Weights of a small GPT-style language model, trained from scratch on English Wikipedia.
Training: a variant of Adam for these matrices, 101M tokens, 4237 steps.
Each number is 500 + 25 x the weight over the matrix's rms, rounded and kept within 0 to 999. Layers, rows and columns count from 0. Numbers have three digits each.

# layer 3 attention output (transposed), 96x96, rms 0.106, rows 10-31,41-63,73-95, columns 0-95
500525487562511469508469473451528510495474526523493504497524484520527527481487481546471504488512498529482514490515500487513511525517492515482506512448485460458536462514470505511511517509533542498489520477498485498492497549543485510499547484539507533502499491488522530469545468539541505484
489538517485485486470443500521523509502486528503523486513474508544525501540503502501473509528517490500492487514514470516521547548502540495526494547511538542516469481553472513422490473492514531498474485474481506481512502457501475502494542495483489571514498547486509524532497520535485519546
486500510523549534515533513482474510544575482499488488506448499490504540486481521473501535494534536475473500484509496494437528485492478499508461457511479496509494492524519478483510497507480484472488516514472489548430487504472539495497511451534483494514507478524477529493521519455510534513
495469531480451532500534468502479449499496529486442532474533488502506470530497513497473547467473508518497491486518527486532503516538492506465510493494481552513475487507472504484507454505472483493473499479465492515518537475482501515518516479483516506498513503484519513522487545510518508488
479499448509515510506469483457523525475527501528524518527474528480553489498476481501506470516501562494455492496572534512531520469530481504510451485497490481503488483505489489520506473510496485510502488513447487551404537496449552563517523435471485501517522493470474518525514485473478528484
429462467515504483488499514495499466494513480482515531535490516505488485494495507501493496512499510510476498493521509496479490502503504460464492513536482458489462492555515499508445526506532499485558497580496532492453535516498530500506513434500542526517473485524464509473512505510509506547
467546475505523513521492488459521461501449510502472479520486501495486519481466487521510559520485548542501475441496509483501499540511499544475527507467474523503522501503502519482491522483537524524462492514425481487542525526496483505504503500503478507494507514483542504483509510559485499507
481505535485541485492470491532497520541494514507461501562481532530504585454510502463504505501541456481540455491456484487498562546478531521504507496456504495510490533506498489474500463508539501499454507525513485506549477518475471466508513461520459560475527508462505476501504516523473524490
503484508513522499496487491478542497489529515508513506455461515497481542451516486475505488489525525488486508499531482529481476483486504535498446517504489480520467450482497483506482498528571492500503503507500546522384452479493505479498541491521527526496510468475456533517524490489515490524
524477478477521500524559536509446480503523450501461526484531520522483489509464502490507532529465483461486472505496526502486502511456474524504457483503505560547520521498494513528492515446474507471528500590493533534541490488437506484507454496509559498534476459508520492471512537454498478509
510500485499520490466493502502500493527507506481523521520456529487505527480513477490491484546518508491504527477513489504517505520475491526474472477505467482476524540518477462510475485518538491534463479492541453473473483515472508480515468480490488479494541479482472474533496493472491504498
493453460460515510491522507506479515503506493511515496493478491459495493490490470506520487488477533445523471510514529535490513513480497559487468475497512522539434546465521488534493497475473504518480483523498481505545528467468516496481510494480516533498532472517502482484496470469511474517
488483509472484494497511480504492519491478507489474499491488490505505495503511493516486490472484501505528449521461531504494538525521509462465514499534533504482446501506493506515514440486491502477552521501511506522489515482482462518521527454472481555479508521477486557512490545548516518492
466530524537499514495482489465546512496452494530502516463503518473460541515529504534468530488513492524488495486518477482499492484542532518505501522452493467482523492477450479440540439507482506524494480461466468484512480488491516451478523494530488444466489479492488504468531509511510497511
497473515495533485524532501489492495506526454514494487449491497483503512481503477486488508519538517437520483468507510521497488483528489535501455486518498544505468502486512541564506497531485472494503540557509492535506536483490487518523501485514539514546539433507481498491510509467467503468
583504582518472511501506480492499492547470461470507488477471503529489510531521477498542528469482507572444475452506504534473536515470492544457512463464480529504473470498470488522520474507510508485525514462540477516489454497523464486503464525496496464471487459519474476509502510493525500481
474503509495534502504518506521486515492528525499520491508489474479495531482532504535502513518478529474499511537478541504522527519513465564535468501536479526505514536520545476508476524516514484518495512523470500555512509506466505517498488448501489513518513477493556460512493493474508489514
497525539486472500518524510499509527484515504522486494484513511451528505496557510523439552455492487471496468497499528503503535441531518479531507488511494480530477472479487494486538466514504499475509536530494480521478513482483524484513534472491461482516470461467448537523517510513511520477
493459459468551518473502502504496490513539526510459527543491467467484562445470516497546530479513481494506509492514486483513486535457538498450513501466452501493514520492495481478487489527521499521475504518519517472516510507507505507493497498485500518473502539508514525538503512515483514520
548479527480502513502530511495421476520457462467523495474480498481507455550521506505546536532536454521538513545521498532529496466528484464483475508553510487512516523524469516491521518500488542488512478491579515453549514502479481473475462477469494470521499515556540460480484549505499531495
464561507531532500474522499489521497477543499486520506482484483435477536478426473552523537470465516492507508466476538462462479472514486575514485488479482531485519523499509498519461468498493482519473514478454485482553501530432494518466453520507464486490516486498477471487515522454484440506
475497453510481494492457502499494504491502500518496518513508499504516513475458490513491470525518486519552499481519508521495464538517498500505478497492518496441541509488472510515514489506490513515477510490538472489445488484526514492476506525527540493493534460485475493504527499512468480494
483540511477533475486514536487530493519501472497512490492496491477469500470509479521466499457561496504510528545495446495513479513499501493532500520487490479492496487497526516468448525477463506522545528504492513563479490506517492520494492471530529541495490508488527530496498483482492518498
481502503480473469506535524508491512520481492506513496493506521509533482512484547475511503515465516468466480480486504525479544482465480526489514478526489546516507537472515494556504499507505462475508489491482509471515507475519495487489485492471490493467506510531484475513515505476496471490
512500452539504560485538523460480507525532453494489510506510507474528495554505517521513481438469504483536513522493485476472478463510432482497476459535456492506527466529529500519522471510515504502539490537506521524497511488468507468510499522484501460481501520468542496462456463459552486466
491520518508529468497512508489508510508578510490524480525445466493458534471506493520485497476549508484505524558482492535480498488482482476514482506486521480492475483503536474483473522489519531521529519521477522535446468499500527522494494462491511529523503475495519537532522465522519546514
513471464480499516504512491513447478477500503490514495501508504473506441485515463475513505503482478511503512491552523496545504508495518521524475536520508545496515503499470501507524508504533531511457480516559466510543524526497510478461484517497478485492520480495456454507468503484462504514
512499495495496526517494505523509493494534487506506512474521527537466480493521518506516531495471486489566504478503512476524460499543545451453499509492488462514489495502494506490511493490492525515524479497486551433438504517518476518501499485473455469471497494479504495473503502486490484499
489504497499505524501509481483481505490498499520500497521503507498515545524497472493480478524468502485495543488483530504512472504515486476512513486492507501489521509493493492517503485505502495504496477481493460447515522506495527497553510509500479482522481510491511512478478496526503557510
446475504492477481490508490478512499499499515501545473487487515478487521490497512487487477537468551485490538477469545556520482492481523480488488503532513546526460509484522504536504504484527497495510460509454543451487497451521525510502468442480487512512503515484481493511525506501534525486
482506478489501483523510507482519459488516490505566487491497500486495484483515541506467525513489540490448485492498523509514539492517485524501469507533524492525515498535524517544520502501526471528486508533529501534525502503501496504513482538454518472501527457538484494514522494486485497520
522515519518520502501491491549508503500510486505504471542493500511500509523495457532490531511487458477519493537473506465536483495518490456526523471504489511502518516511496506491519465496431461447473535488495483482483487517464487489561575523525494477504505494489496519500535477531478524475
505482483479515501523465487498488511530492477519536511493488504514500484503496448515528513558503501511465484471502469511515490549478525542468478518527535537506487494484489500507483508484496542500488478557525489486535536515492469497471488506478483504537498461490490488489497545515519507483
515471480516486515521486488531498504475474528481513514487523507506498465511499477475506503479451499513494495459527518492492491531495496505491506509502501578527497517504491529517515479520486491471461513507517483469547528500526500480522499534484503452475505515494493475484495508471477461516
485501473505512506453470500455495496490480486497507493512495533534502509506514497494555510504493494538536503487479507485500496493507456450502506450535517493508511483507465474494524497535509497480475476517511487502577514514480478494532533524484490500530496483506492484485522510502477531445
454528450489523462524513493484506490543479528544522503523516539487467532462519517505475468524517488483470549479452521474537501480522515507524496544473524483487514497483506508505456549497508494516524488515524508505499507525531531502503479525474467524520525484531505528518503465490501501527
495510529509487475449492509550479507480450494502501434507506466473464491493498496475529511516494470527538474531487504510514500494456500475512509499517493536492484537486479527488515472534465469460469518460534488510551488503505495520506529484517526504529520505514485485485513504519465498474
527490480516495505474481479498517486476511509490493479499497504506503512491542475517490482501464503549512520486521510484496454482465514483515507524490513490502507482515480458467541505565497491504457493522494535500520478507506504495499477491492493488473501522492502444503530492469525479517
513502502529504459505548524539522485477456553532492490533498466499498479481507522482506516519543496505493525490491499515528531472494510558558504514511534525508486502489524516487507529487496489514481509498533453516548498506512522511519520506511541510562512481507483501502534486533495531518
482461504495508529505509531496503509492505494520538484479536497529518500504527518478531529477488509533487511496509525503445502539527489499503538482537513531482503488546493518499534492480507507481493527514522493533555524507546474471475495509452455486454510547484487526498514520495502543507
525519507512492507462438542502490511532525497509479475538506447481521521496498489503505473510472499508526521493482508463501485479488502553480500523495508463511528538520503487523512518541532530530470493507511495482485500508504472508502459508511525469523498459538535479484463479540474494479
479556500480529465511489473500530495480514493510536536468522528510517493528538462521464485493499512444484489484473484481512501513512507550484498519517539521513496435517501497520487522516469497495520485521519466466501498473482512477484491512482503527507501456540459515499500541475491502497
497516496510507538538522522509528493464456500534470528459504528521517519514557485525481486484476503484490505487521493469541491532544517517512517535467480503497475490505497513511513491463469505495520487481480508495470517498511500503538500486553559511537473540460514512513505442492539470509
507520510497473508497467512488496505518450536487498531535498469524480497475507524537452521504518508534502519500500485514494462481521520510472493562494548472477481476525512498514465500481521522509506481498518531499519483505517506500432492484507458527490504515480495490468494466506507508477
476517485451475506538478501513512512492487492498495514488498507532500484499491519475521502497498498509494456481525463503484485517484476505470514497504500606502507485486511491509506489504485499519491484476487481494486481503492487475519486490477488464506501468516481492525492532497499477505
472531524498512473502477493490511497491493511520489478512484540506477499504491439490521455473535464468538529484470465553545475511471521504527467510493529520544480460518560529487491533506476464502510497495451517479508524497533540531528518484491585548488473505502512515524506513461494548465
487462493520483537483479477472514466477504551560494522466510480453536511433524557544445548499522540493485490501551547470494528481524486573457504483459486457480507479505484486482509457468549483535470500507495470506475487499479500493467505469510420492504497492456496485508554464522514528494
495485492523476428498462476490505475527528504506490517540486518511528502489463533513511474482522466517464464503501526487492513544514470464481488507453482509479497467543509477491492488511481490527501420484527511499512502498505500486514483454490504556484510459512484500484525519564470518506
501519529465530470501544487466529510520511522521532456500480476502445504520482479499536555483528503490527509505453499538503519509482470523515471523495498512550485484486484460480465523533507500463468500505479513487506484504497531494509481473489517511540480475538537505515497527492495550499
481488495477503527524564504502466495479525480464525487477483558518492457528496482477499525487472509501476490483523519445489491484513497446528515484530451569497491473490458478478536453525478498450510508530518526517507502474450514505441476513480494498459512490505439489512472493471503426511
495472532471501503485525482503525474486458495542491535462523583514494505517450489520504576511544504484510491485535522500491490459497521522509500512473490556520547543449475473458513436514476514512503524509517466468507464475469508462479501489506486542482472510491531512526510539470449494527
541468485516460506490558481502469519531506482460463511463522507487513443506506543496475573455495495525486463508491561485469478521480520507473537506506502515505496493504478480510482482502522527534535551499486541473503542495475536521547501502501431457501488509521467514472507481495455516501
473564472565481472475499489447474492490519523508532509501515496467533479487470548537482526503486533563499469493499528468507491458522465566498479481542466534513533506514534497490547535497486517550465480478426532520450520507490536525442475481468478481507507532513527498507561497528503502485
538509531517554526489513511498502475516531504531492498560476472523537520494505524520538527523505510576503492467497461468491548512490517504539557494496481450463497466502508496475533518487513485490446500468440527518495471520504468483530493479497441464495529530505526447500487516551498532542
526508542521508510520489531459503504517514472467481498504488515505538498553491482516561495457485530550460490456500473493523513498477527514516532501532463506519488519507475474475514491497500494482478515515485475492461520540490497468497517501526493509494488528518509512515508514496486474483
477495494482529497511569514502466520532505507516536467495502510537465458469463506492508505522461521476486517528476531468429513501487481501485479488553506558516507481491445484513477487501498491438518482522505501463482490492475522500454485492492489488490534473508469495499494514496505458498
510531537534510532502481479538504453535542538504452512477498521491478545489473497502466548506529514469507482473545505463514515528510508495515533490465499492506513488516525482483521490481501481490538525521509497498487467478494475452528502507521481496473504532470504506493511480490520489514
493484473459507485475538546487487477534457471525508473486515511485501495488509493504527471493472522494489529512471500511441534551486499553512477490514525502511512531510448478527479522467486514450491486526535482476562530515515492527526473508523522508498512476499512501478491526470517516480
523479529477461481491531515497511516523476476473486493471495489550456472499532483481505526530501440533489519474453476521483497472480508470477517529532516531473489503457508527502520511531506529450496534509498472507490500540526557479493499514496534500462463518514469473470464521462502490529
507532500572517528514440486475501515479538508530513493494485518445500567520500522548525525486502492527490469515506513481543504507502490557534494528468496453496483485549495476493572475484488501531497561492498509534472488486498516481484500484469460529470488485478530530523534488517515473486
547517506500520519490537520484487496484512462483557496484508477490512488543533496498518465462431506486502490499503509479459497482502482510511506510512427510464521502507454489531531537497464484447489511518512510482535477519461455523486475498534481494498563447551493518504516517485547492501
529519465523522494516508495499528520533525480500516488521488468491485534537499497493516530471528499530491532491477443480488465489508484555546556494510512444481493479519507516469505559480520488516572558503469494492558459577486472458506512537557497493495469484489500516476552521525508513515
453454481487508476499534505524498506479495511533500505497487576482540456473526504471507511507518529481480518514541552486516494511534514494513486461499485493492537507513482464474471476500493434514518464526492494499503503466460508493490505495479459495503521488509475491505558534497488513521
563465539505526524496516465513536532527513466510487502534509478500511485533521521505509490488514496512483455494510546517489495529495505482515517511490513500510478465527498493538555468477476514496527527512489558525509484464517492483523463467480440493481521461518489533503462467504478514516
507475477457567481485509519502442485489497508486465484525509458479472486486500486507524489518481505510512498525476485480471526515456470508482474507503516518538485499523492489504482504517514522451471482488450535474467523478501491533545475439484529475514496522528549472492469511507501538484
531484503531483491493499477494494489515510514505478528449491481514525491472560547502507516471568481486542486499526482512536473481520522474522493483467486446517506465487522475555463514536514489511518477481515559525465463514504503481499519489512509501523425500516512514524515529512498483495
489537402531524481478496507460525507486505452508523511545536514492495520552437529516481488515476469513522510547485484527520455485527445513491473529519512521496511514542506549512522530505478522521450517479482496503510496499517521451521460527483523461487466483468539500503529498485490475543
488494489460484542473457515504502460490500543546480494449477478508486521454546512507492501498482484482529513514531504516474548475512470503450491534487511530496469485486497490498492459515512490490458462519513452512431462497470511535513472454493491481543467482516503476502508486490535459487
# layer 3 attention value, 32x96, rms 0.0931, rows 10-31, columns 0-95
492522508526529526496508525483527520545518506467505503533502509527511499545525450446544507503496529457491454496494528485527504469468496477542474512517519520509509513499553482488524507479508479508510503513510542462501498505472495482453484519528478491465527509546554527505476467510460501545
486496504528586478495518551521510525477494494515497501533505475483496524500553518499446495518517484507496484464513492525499484480494524449444509508525527493482554538498485507534521488494511517469516498486509483474482552502525526509514514542445503479473452501538512509524512475494472467489
491472475491474478503461449518496475493513505526516474469508528485502495513511460490506463486512512501462506492499554514528496505481502487471508515490512480542492527505467484501504494540496456513506543484554501511544507518465455484540474563509533503508481531510468482495494504496472486488
517503490523506468488491509506516475504459468493473450530479493479494507469480543494566413518539529496532480512457463506488516500503492532485481513518535524473466478480513473547495507463515483535488476499489460501522455508505540499527508497473517490485490521480525497506534483519512493502
478491499484496447523471521499474472548529477445520508496485475517532504521520533500545437504486471482457470498471522501496545519502496502502480502498506489503473503537469483523526499463485550519448513470506524482510505490520439466535502559528548500500523458514461526513508461516460492479
488534521490530491543511506517503502461510486571493518488500511511550520555479490463488490484522507498526461470493470489516511518478494509516479467498513491539487526458468494515512530509502485448497494521502486520507494477490475498511499503494538512495467483522537472535500506483547496484
500493507494492527471461515507517501527506487513463485492509487514541499484523466497493519470530489481505496516473531497492488522491451436483486540496543514495491513459493485497501512463473481442490519516521544473499531500515500488429542465548506496474480543500510471520494440500474475495
514519494517467479468493448530490566516508527482476486472474457427453496525510469507485503539524543531476512499518509485491468464511453447474486500502511510501531503543472527483512539494492528475547495515500541496515520516483543504498508494485528484477508520507543537519503477484491487495
468509482517527464504501467524509491469502493532508480472500486482476490538503494459441502486488465481539525509494531548513471499504454501472454509485537491554501476501490470469532499487478520483470498492500508469505490509505499495533469526511508495548498486511478529462486505506498530480
524503513439532549486499481499506463492514559483496441477487525474568491502524486529529482485500519515488500477483463495495519498498551551488507537510495516512442505496489478515479517532538506494464487479507507496509514484512543517511520499493502497537525584498486497502497487486510518493
475478515481468466513507483479502574509523482503489465531517497495509484558545538521529478509476508516485466486480494493490503487487443512518500480497505519498488470526521539514494495479495491517498497502495517509487502501488527524541529456460520494500462461505517541507491533510481490509
515522522481546482531511515450520464451515539508500454510451456506495488522485543495492488498490491517446524539515510513510480502481501451496533491520490506494496507469499475482473512508503492485478514463488488477509526474493511525517498479497500508540511507503479462512501523479512499539
509492505557491479474515472521468474462487495483500500482468495454497513495474522477496517515502495559516496491494452478525490515526512561503531489532516493482531508478480516526484548483496511527485525483530544500489426513475487495504480515496518505485534489454471470560498492504501499485
495487476489488482481531521501493515512522470482478527486462452528500489517499500451494442489484469464532529484498518523483478493494455456467472496511517499526515506526577492469494487462531469509444474513500505505525508514507500551497482482534525486495491490515554544524472501486479494544
510507518496470485543499479493517483473526505511487477497511498522495507438462477537481519443539497487478517537550517523499511508478455523468483499523520498550482439478523500516485506514543463534508471492496482525503494479503532471521534522475483494506507499477461474541508486514475519532
451538464477436466483510432466484505444513536500507499503516520487496497495573485479492526549482547474553528515482465512500489491528455463494467460513508500496486496468523488491499470486508459509497483460534529521485490518467517495483480499498507508440552524449507514495495580495492517524
496531449503482513506473488493543474514520496511507477480495521489506502547456518518584469503489464491483449508512486495530493483488486468534509526497514511488460519468505517545512482484505530508485522447502462481486540509501528522494546493481510501518515535571513527519495492469522493527
482493506469488471499523529511451500486524448480508548500485528477475532502475469501530488511514476510508511511539502485515500465510491530438486482549500480513500519508483488456496538531493482550490479492479477524512449511495483522511530506504545492487469515510515516489503552490488485517
502490548523495489494505476556527501521535484518479436497479510536491493536508499482507512515524530543509521495509537505469507493498547467525502517509494500460494506526479477478493530492479474470507549511515529500515509505479509512470509477503468490529464531487520513489517487536551500437
490509471501455485516512501503469603494520499494491476511503514470480485490471489470447494506466483504508481455482480492487454531496546517488499507517468507517456486506486512551456472487504484516465491514501500524467489497490543487503529506477518517495513548481481501474521481529536486478
501478539482450487492511507495545473526496495508482470487499526500495516457550513467558500523515484491487466498531510522504498494512466497447515467474495510532518512495563534487506451503520540484462519481510509511492543479495465494459524421519513498464493521461448450505484448481524497486
514475559546536485554508528476491508529509470515511504534494529480500493462503473504525490515539523486502493484506494519499482514496542504546513507471479516506486500543512498472494522496536528540509521521501536487521556509491499478507483516493478494503501527462507510487492487490474493548
# layer 3 MLP gate, 192x96, rms 0.121, rows 0-18, columns 0-95
508532547496526482515531481509545541496521471516508483499449517475486513464543533468491500461504494521481485489520524536501499529523519490517478524494518501507431494479509496532487440531526470467501490545495458480480489492487539485496503514494470486486465514494485547466478528531527487527
514488538519519492504523502538503509498524531512529487524494494505478507549515523480496488454494516519480520507471498483461553493501449520511504515483470481517463477530524482530490515518493487491485517563486498546485481532518514495501493511495518495500532450513535489526472522522480522518
511461504504482495480486495534500522528480518523501501490488481499518496504483511490518546495533499483540478522465510503528524528480440523511484470490521514486459527461494508492493461464508482452471514480492480483509522521510519490510511526491541479492512478521486494491502483477471505510
500500497525494459523518487475466472474503510531501536494474531455470485474499522486498501493498493528490536509586493484515466547519503472504441536491507508505479498522478511496482503558498485509464473516492506510509474485528514495487528446496484513495543481520482538509535460473488514561
527502512517451499550488496493529510514502531495485502463506493501464506502534506492474497507475518501502480522487506510506505524521460501511460498464501504473485472519536458498508508509490531437484507463511467500501522464514499509497517467479508484542478477545463523488496489517458501487
504480491508508511543520511476497547478483475513508541483522501519502522506475499519493479517527487539513500501501490472513447542499518504532535486489498479521504449495541480464496518501502526477497502490475483507466497452511511527499543489488495495537484459482461493500501458505497484476
490506498498528508483487549513456519494461488477533537495510538504500505570500530506480493469466491552471520488486499489531466497454494511484495531507525508497502502515503504517510484497497490485496491523511489513502448500478485519504468523459489471477498484501532469546493480520522510533
520491500493507512503492468540520519493529482436514515512506509529464502512509522514497451506517513504480487516518491482452492510528470470522504466497490497521519496513503520490493454489495489475524450475496515530512477492544518493512506484461492510525483507474488508504471541490507491491
460542505568494490538487509442500476516480465520514504513497464546505479487483512554498507476556531534487510507525505474524472499524482478485417522488509494517467505526497476475466482533501492480483501554517493505528458486513492490491494497460497466507486480456534553543487482524506495492
533466545502485505531509522513557550537492504484510470512516484543486514484498500500469535462551544486526496544470510467513521520491469499534505465500509513473470489504480471466483511468492477497508489464486483507499536482498541480512524491535516515509497520508484515468503512502472524463
501498491461520530488509518544531538502460472490462527530475481485496542470546481490484454533510454453493538513515489501469445515503520484510514475530497486514538511469515550476468525416475498524521489467474486456485481530473495540485508451531467518475543508502489522489470522486506509525
509526499487491504463520481445489482498498477483516477504496513460481493500503491465506510514520494523498468472489518505541513504502497489511482465512484531489475501503487499480486518515541520543503453488488515493519511474488512491474533464478550525504552493526495506497512498515478514447
506515479499514505509494455433479497517478514499501466498507497493494488508525535510473565486465516503514497502500519500520477487468491512465486506524523550503475449512516501521524440505530493474467488502523531494522515503466485480487500502494493490494462473505513502506508455582554446453
470482501506547464521505499510563477461516487546501481526494499501497524499493505505526522517563505530473506545534478530480504510565538461501516453526455487463490519479446477465491489487512517502516526477528483486485508476530512482486573514522495497482536486492493509494518454508505529561
505452492478510536525513476491568546501496506532495482505482515525466519529499561489522495468522511517549463475524505463455499464492456497531511486518509518531486474456539508512521439506531449507525533523517494507481480492481530490511480480477501493564523474465505540507467501502525532486
504501524544516475475495506522470515477500496486506497462484505493448528507501464484524471456492543478507498539500533512503500520529503516516467478507468493523504535482501548528512499488529469469533505477516484497479542521498462471575459509507500484504480507477497436507494512482486504492
481488498551484480485506515512463485473506557478486490499506480499492511502473464487515532494519494501488507535511506496558498500528476511506504482486493504466474520550533517485474498491495500499480518490475467481527509491471506475507481482551483494513509471474514507514508486513435530495
480471514499533496496505479498490499486486514512466503506495491484516515479489523507459521459507486536465526482541505528500507484477495498469478494511456502514517516463487531521515449486537472491510491471525493507529466510488493491497470504502496482457535510486504477480505476522561457501
514509535541502471491492495483513497510504485473534460490466464511490529517522532503493531514449516502512493504490506512485525514518463532513519497467472504549501489467482474480493506491530502538472471487474536497509498490486464480501504489523469511461487464463503486502520508571516476474
# layer 3 MLP up, 192x96, rms 0.112, rows 0-17, columns 0-95
522506485522497501490495528461449537483468535502500548508540479498487492541529495512497504558531504528489474532482538485512488507504489501517515478521466528510534517507473509471501505457464548505505524503489545491526505442541491571503454494499496500465528505489518498492488476511497469475
497516485470506484499471507450459490494475511475488548456465483505510519470488501505530480550516469494532486499527509530547470486498513513493475481541507519514523522468494502471496471490503517522511481444505485466502517452485472515485512480504513517493487532489484488502506481534504487496
509481497491485498483517538515532504489491505515499515476522515525541509509519506500534447469506545498514487494478488490494468524557511470504528524488504485491463496464521458481504501496494524512493548567506480493488462524515509503536533506493499472519502475519512509548508490452476526548
504450470508532529499498476554555498504506525508494490519517480501527482438496459546496457532482527469516451487497486529524521512480520528494507459506533505497525481482510523544558547499498503569548552480524519511515449538511488532516458525498477499474510456459491516496463517503471493471
510522496463529507459495499503442491463506486501520523523507506507509545486512496475514501522527485528494479494531499486518504490501511541529500501552481512500509519521472542523487515477498482530507487551473490489513497479491507561515464526529496494494566509450512488502479495498476488498
471489458496489496495495495450507521492483543525516486469517525467508484518494518492502496530501458508504517522511472545490465515537476468462466491541499510544479457487480496517502449507520491520485528507497476481514495465546502471466523494485519518459479543483498505500504493508535511488
509493524517504504497483518464497509509498526492475461461459478518512483497463448514493548527493492508471447494535530540519478476441499511489484487494483499521483493500503500482478519499501532534523503522506470481510515516520520499504496516491527489475513488530470493486489475524477458464
464491488552492512518503514511504497500503482504503517531477508510492503507507459500501460478531488494505480450540480514512491476486503494519511479490479521546517481491502490529522507512497492528484511513520487544506482497544473490480522501488495465529542496510460514483490507456511493470
464495491479468455487480508460469542496527461473508510510445475482488477510515514468512504503512520568451471515512545535478482482506498526507532463480463510489507522487470501522508464423482466536511487476511471496500484513501491496491470540519514517512561548484478490508473500553570476480
510504522518492457523478495507519497532520499508503481504503522544517448444500454511511496494487535480503493517510504509490524494453492510492448489516495503493480495508504463499504523490538510511513446493456520505499560468499510509476547487531503506482513483540520485484511511509465521436
475509515524504484474522495466481464453522493482488478522477495450504477493519529453487488523498489519503507490554525531471510450496520455483485447548472524545515516472481525496537522488485475500558484484498485503430500510518520501456500480458474498467563491528475509472462509484533465558
495520485528520468496493469504536488511525507522481498515495517487511495459514514500514491514471478460522487485506517508523504466517519543457529502487547505462521491484505482497492519522488522513473511547547507544523523471509488564506502551489502507536513470520535465492497475472480500463
534491461506509473480510503520472548483525501519533501525492498508498493536543500540503499500521527510514530479506471543477545530498458467498534492486541525572494491482492491519510515499524514534538514487536482476490485532469506484516548518517489467472523464519541510506507522510480488435
531478554456512495499476489530528479511484476478527478515487453504542511519515521498531516543507509490479455498484485545490506520489512482505510531519488464572470497485479456525502511491507462464518494526516489499517502466509514506477530478531523509457477466566498481512526523528445484482
502513424529520463489507498425446508519482512524482509501539525450477478522487526499525545527459504521543496563488484478472515509500502459498517488486499531522483477538458505477537495514508507499507491509490515499497534520504507517504496497474502500491484485426521517504521467530469486467
496478474429485538511485532480491512487521503508478535505498484489515494481483518460483516512538497532474509473511494468486507494488499468482484527522501493521487474519484464474483501496455496525490502519501530471507444449551558523454502503484495494502540504514444554504486495515515478498
489491516546486479513505478471462482492508525470476504531490479505503504488505549483533528513488485501465556510507524524490517463508494511563466499503483487502516505530475467465491516505500488498491480503484530507498475496495523519475526483487491509508458481494561466536523490556507503482
500491545533500479509464518511465552527505522527474511518486489502520515517466499477474513499552518481475480511556514518513483470474524511490503465493448528519517490473532503484501501514490476518495506456502457454484481498480512457507560484504500486522510510518491495495515503505510513503
# layer 3 MLP down (transposed), 192x96, rms 0.111, rows 0-17, columns 0-95
489527495532508479483478531499463474491502524500519517502510502544463514507514513484502518564499456502514523493505547530499450521551464507512486463536469520494516489515515537493535487448476497520569505483503497541563519508546460512480495498491541457522479486513529568481470504524524464493
494487496504525496516476516477527477491509513503502503508449511457467527505467520509500481511514485487503496495511516538524519500512505510511486463522488612495496494514496508475477518491498521513502497478522494528466482482472507455524505485493523517521478475481475525486526506491534447504
476472474486480454507499541503521512504523534508477509522538471509505503499534508506482511520517535515490488502507521509538458499537528483514517479500516446537429527499454490506485497460520495504504526457514457499510483501472530517498469525495485484477500527535469468507502493486488517489
513512499535490476573531502536487475465535520507504495489487506482497497526469546494480517520485495458519491506554526477517524551504489480500485486490536533532513470565503506483514487446472478522473486495492502507508467464474480468556488461511514450505483506489521506491507488525454511530
523504497504479514507464481484484512496489516506529494520517540536470554484501506530519517465509471533493504488502490518552528498509474534486508484536497543515500507510485509509480485489493530505485490519509488542460515483511539561521481480509500528497525546470535506520472507530502502453
505520481526497523499461531483451481532503479476529463524504453574510495465510497492484489482463511508481524466520497498438552519536501493532486495472496458483463522500489540487515517510467539487529529529511494453495506525526485535484479503505467490506507546503491509520503507494514496517
491497491510513476487510510462490517497525475540522508504511503491500522489502521495496516523530526554511499492521523512510516497509508488492538474537497571503498442519484505481553493478513494509492499497510548521467497488482479448470481478454485502483469508484505490469506512503518487513
470522453500497506511479486497471486490530494471516497493506467499466506466512490507515454477487494511477511513482510493491487463489480481472467490520531533486471527468525486499500513465511509489547499505481479497518514534507500476516539538504492470457497533486507497505498453493512491511
496494409503522474498450545478476512510500467522487561541436492488475484519521485469519542484466514483492466506484520516531514506460492503513514532505501588515538482492514471538501539434489485532528492466491493559422482503496494519468491511517506509510517490504477509463503484541555507485
527545518500482512519519489485502513483506532502497500468539490476500453510474495457481483488486500503482505535490501487496483475472471531481473485472483454514535518459477450464528485509499540491499523489481472512487545502491501461496499512540507539521534479481499519469522529478489517525
530484521487505520525494507534495523494504481529505512454554529504499491504494494528487540480517503473519479510467515469544506542474519556493521502419478483491510483536451450492510473503503477508509514514475518509653506430481490450537521496500479500503493489437511509508549508485488564510
462508516508513508496522488477516504549534490491509503555521517496505489507497520468494500511526521466487466478454480494544544512519514469536482510518509500496456491485492472513459519515483454520503502519463506469493485490494527485510488486456553476508476506518510519466504504535449539506
484548537489478503450484513473530477514428508492477547500488471521510503520509506480463519525504461541528485510480514518554478454511509483493510480533467485472475497476518514519549479481479488482521492558518503508529493514495479478471460545497548503499483485512486477495539509518471471510
483511497548496471543468525469495477470500474500459542501455507465500491476487452532503495510472498503506546570518486501499549468539472487463483449498544523484497511488512507495503518504483520488522501516507484465428467520480506532516494500466493472567541492465505513463493483499539534487
467544502485486455462479570500469511498523518506483490556503477484515518518513498475505496495499524483486500442457490487503494523494494453486518488519481468519528480523459525534472511525467513531532515509520516452563468531500481487418474536493480529496484465563473524554477491493460493520
503549473472544516490492483498479523496479499498513510497507485475506490498524498481489518484498493517479525475508499455509509491493498480507485517527518586518464541484481480494495533510477501503461494516484513563579472442500540510484515504509533483507512512510535552485479489494497474498
504497490513498508522480489513503534507498482534532522493493522490477492477446524509516486527470479510475495474507485516476504439478516469526464511501471494475506461488504486488505504508492516519505519490526542499540485480548492523467487491472521485498454506495510463478496498511556490481
484514519484504512516498490473511516510462493516541473439496494504509511502497513549569503456474507489495487479483520465509526516488490513507543485499533512505481519475460510530534458505478507497466486523502516546504497513523489509433486507475449537530470482467491508467510514507515508482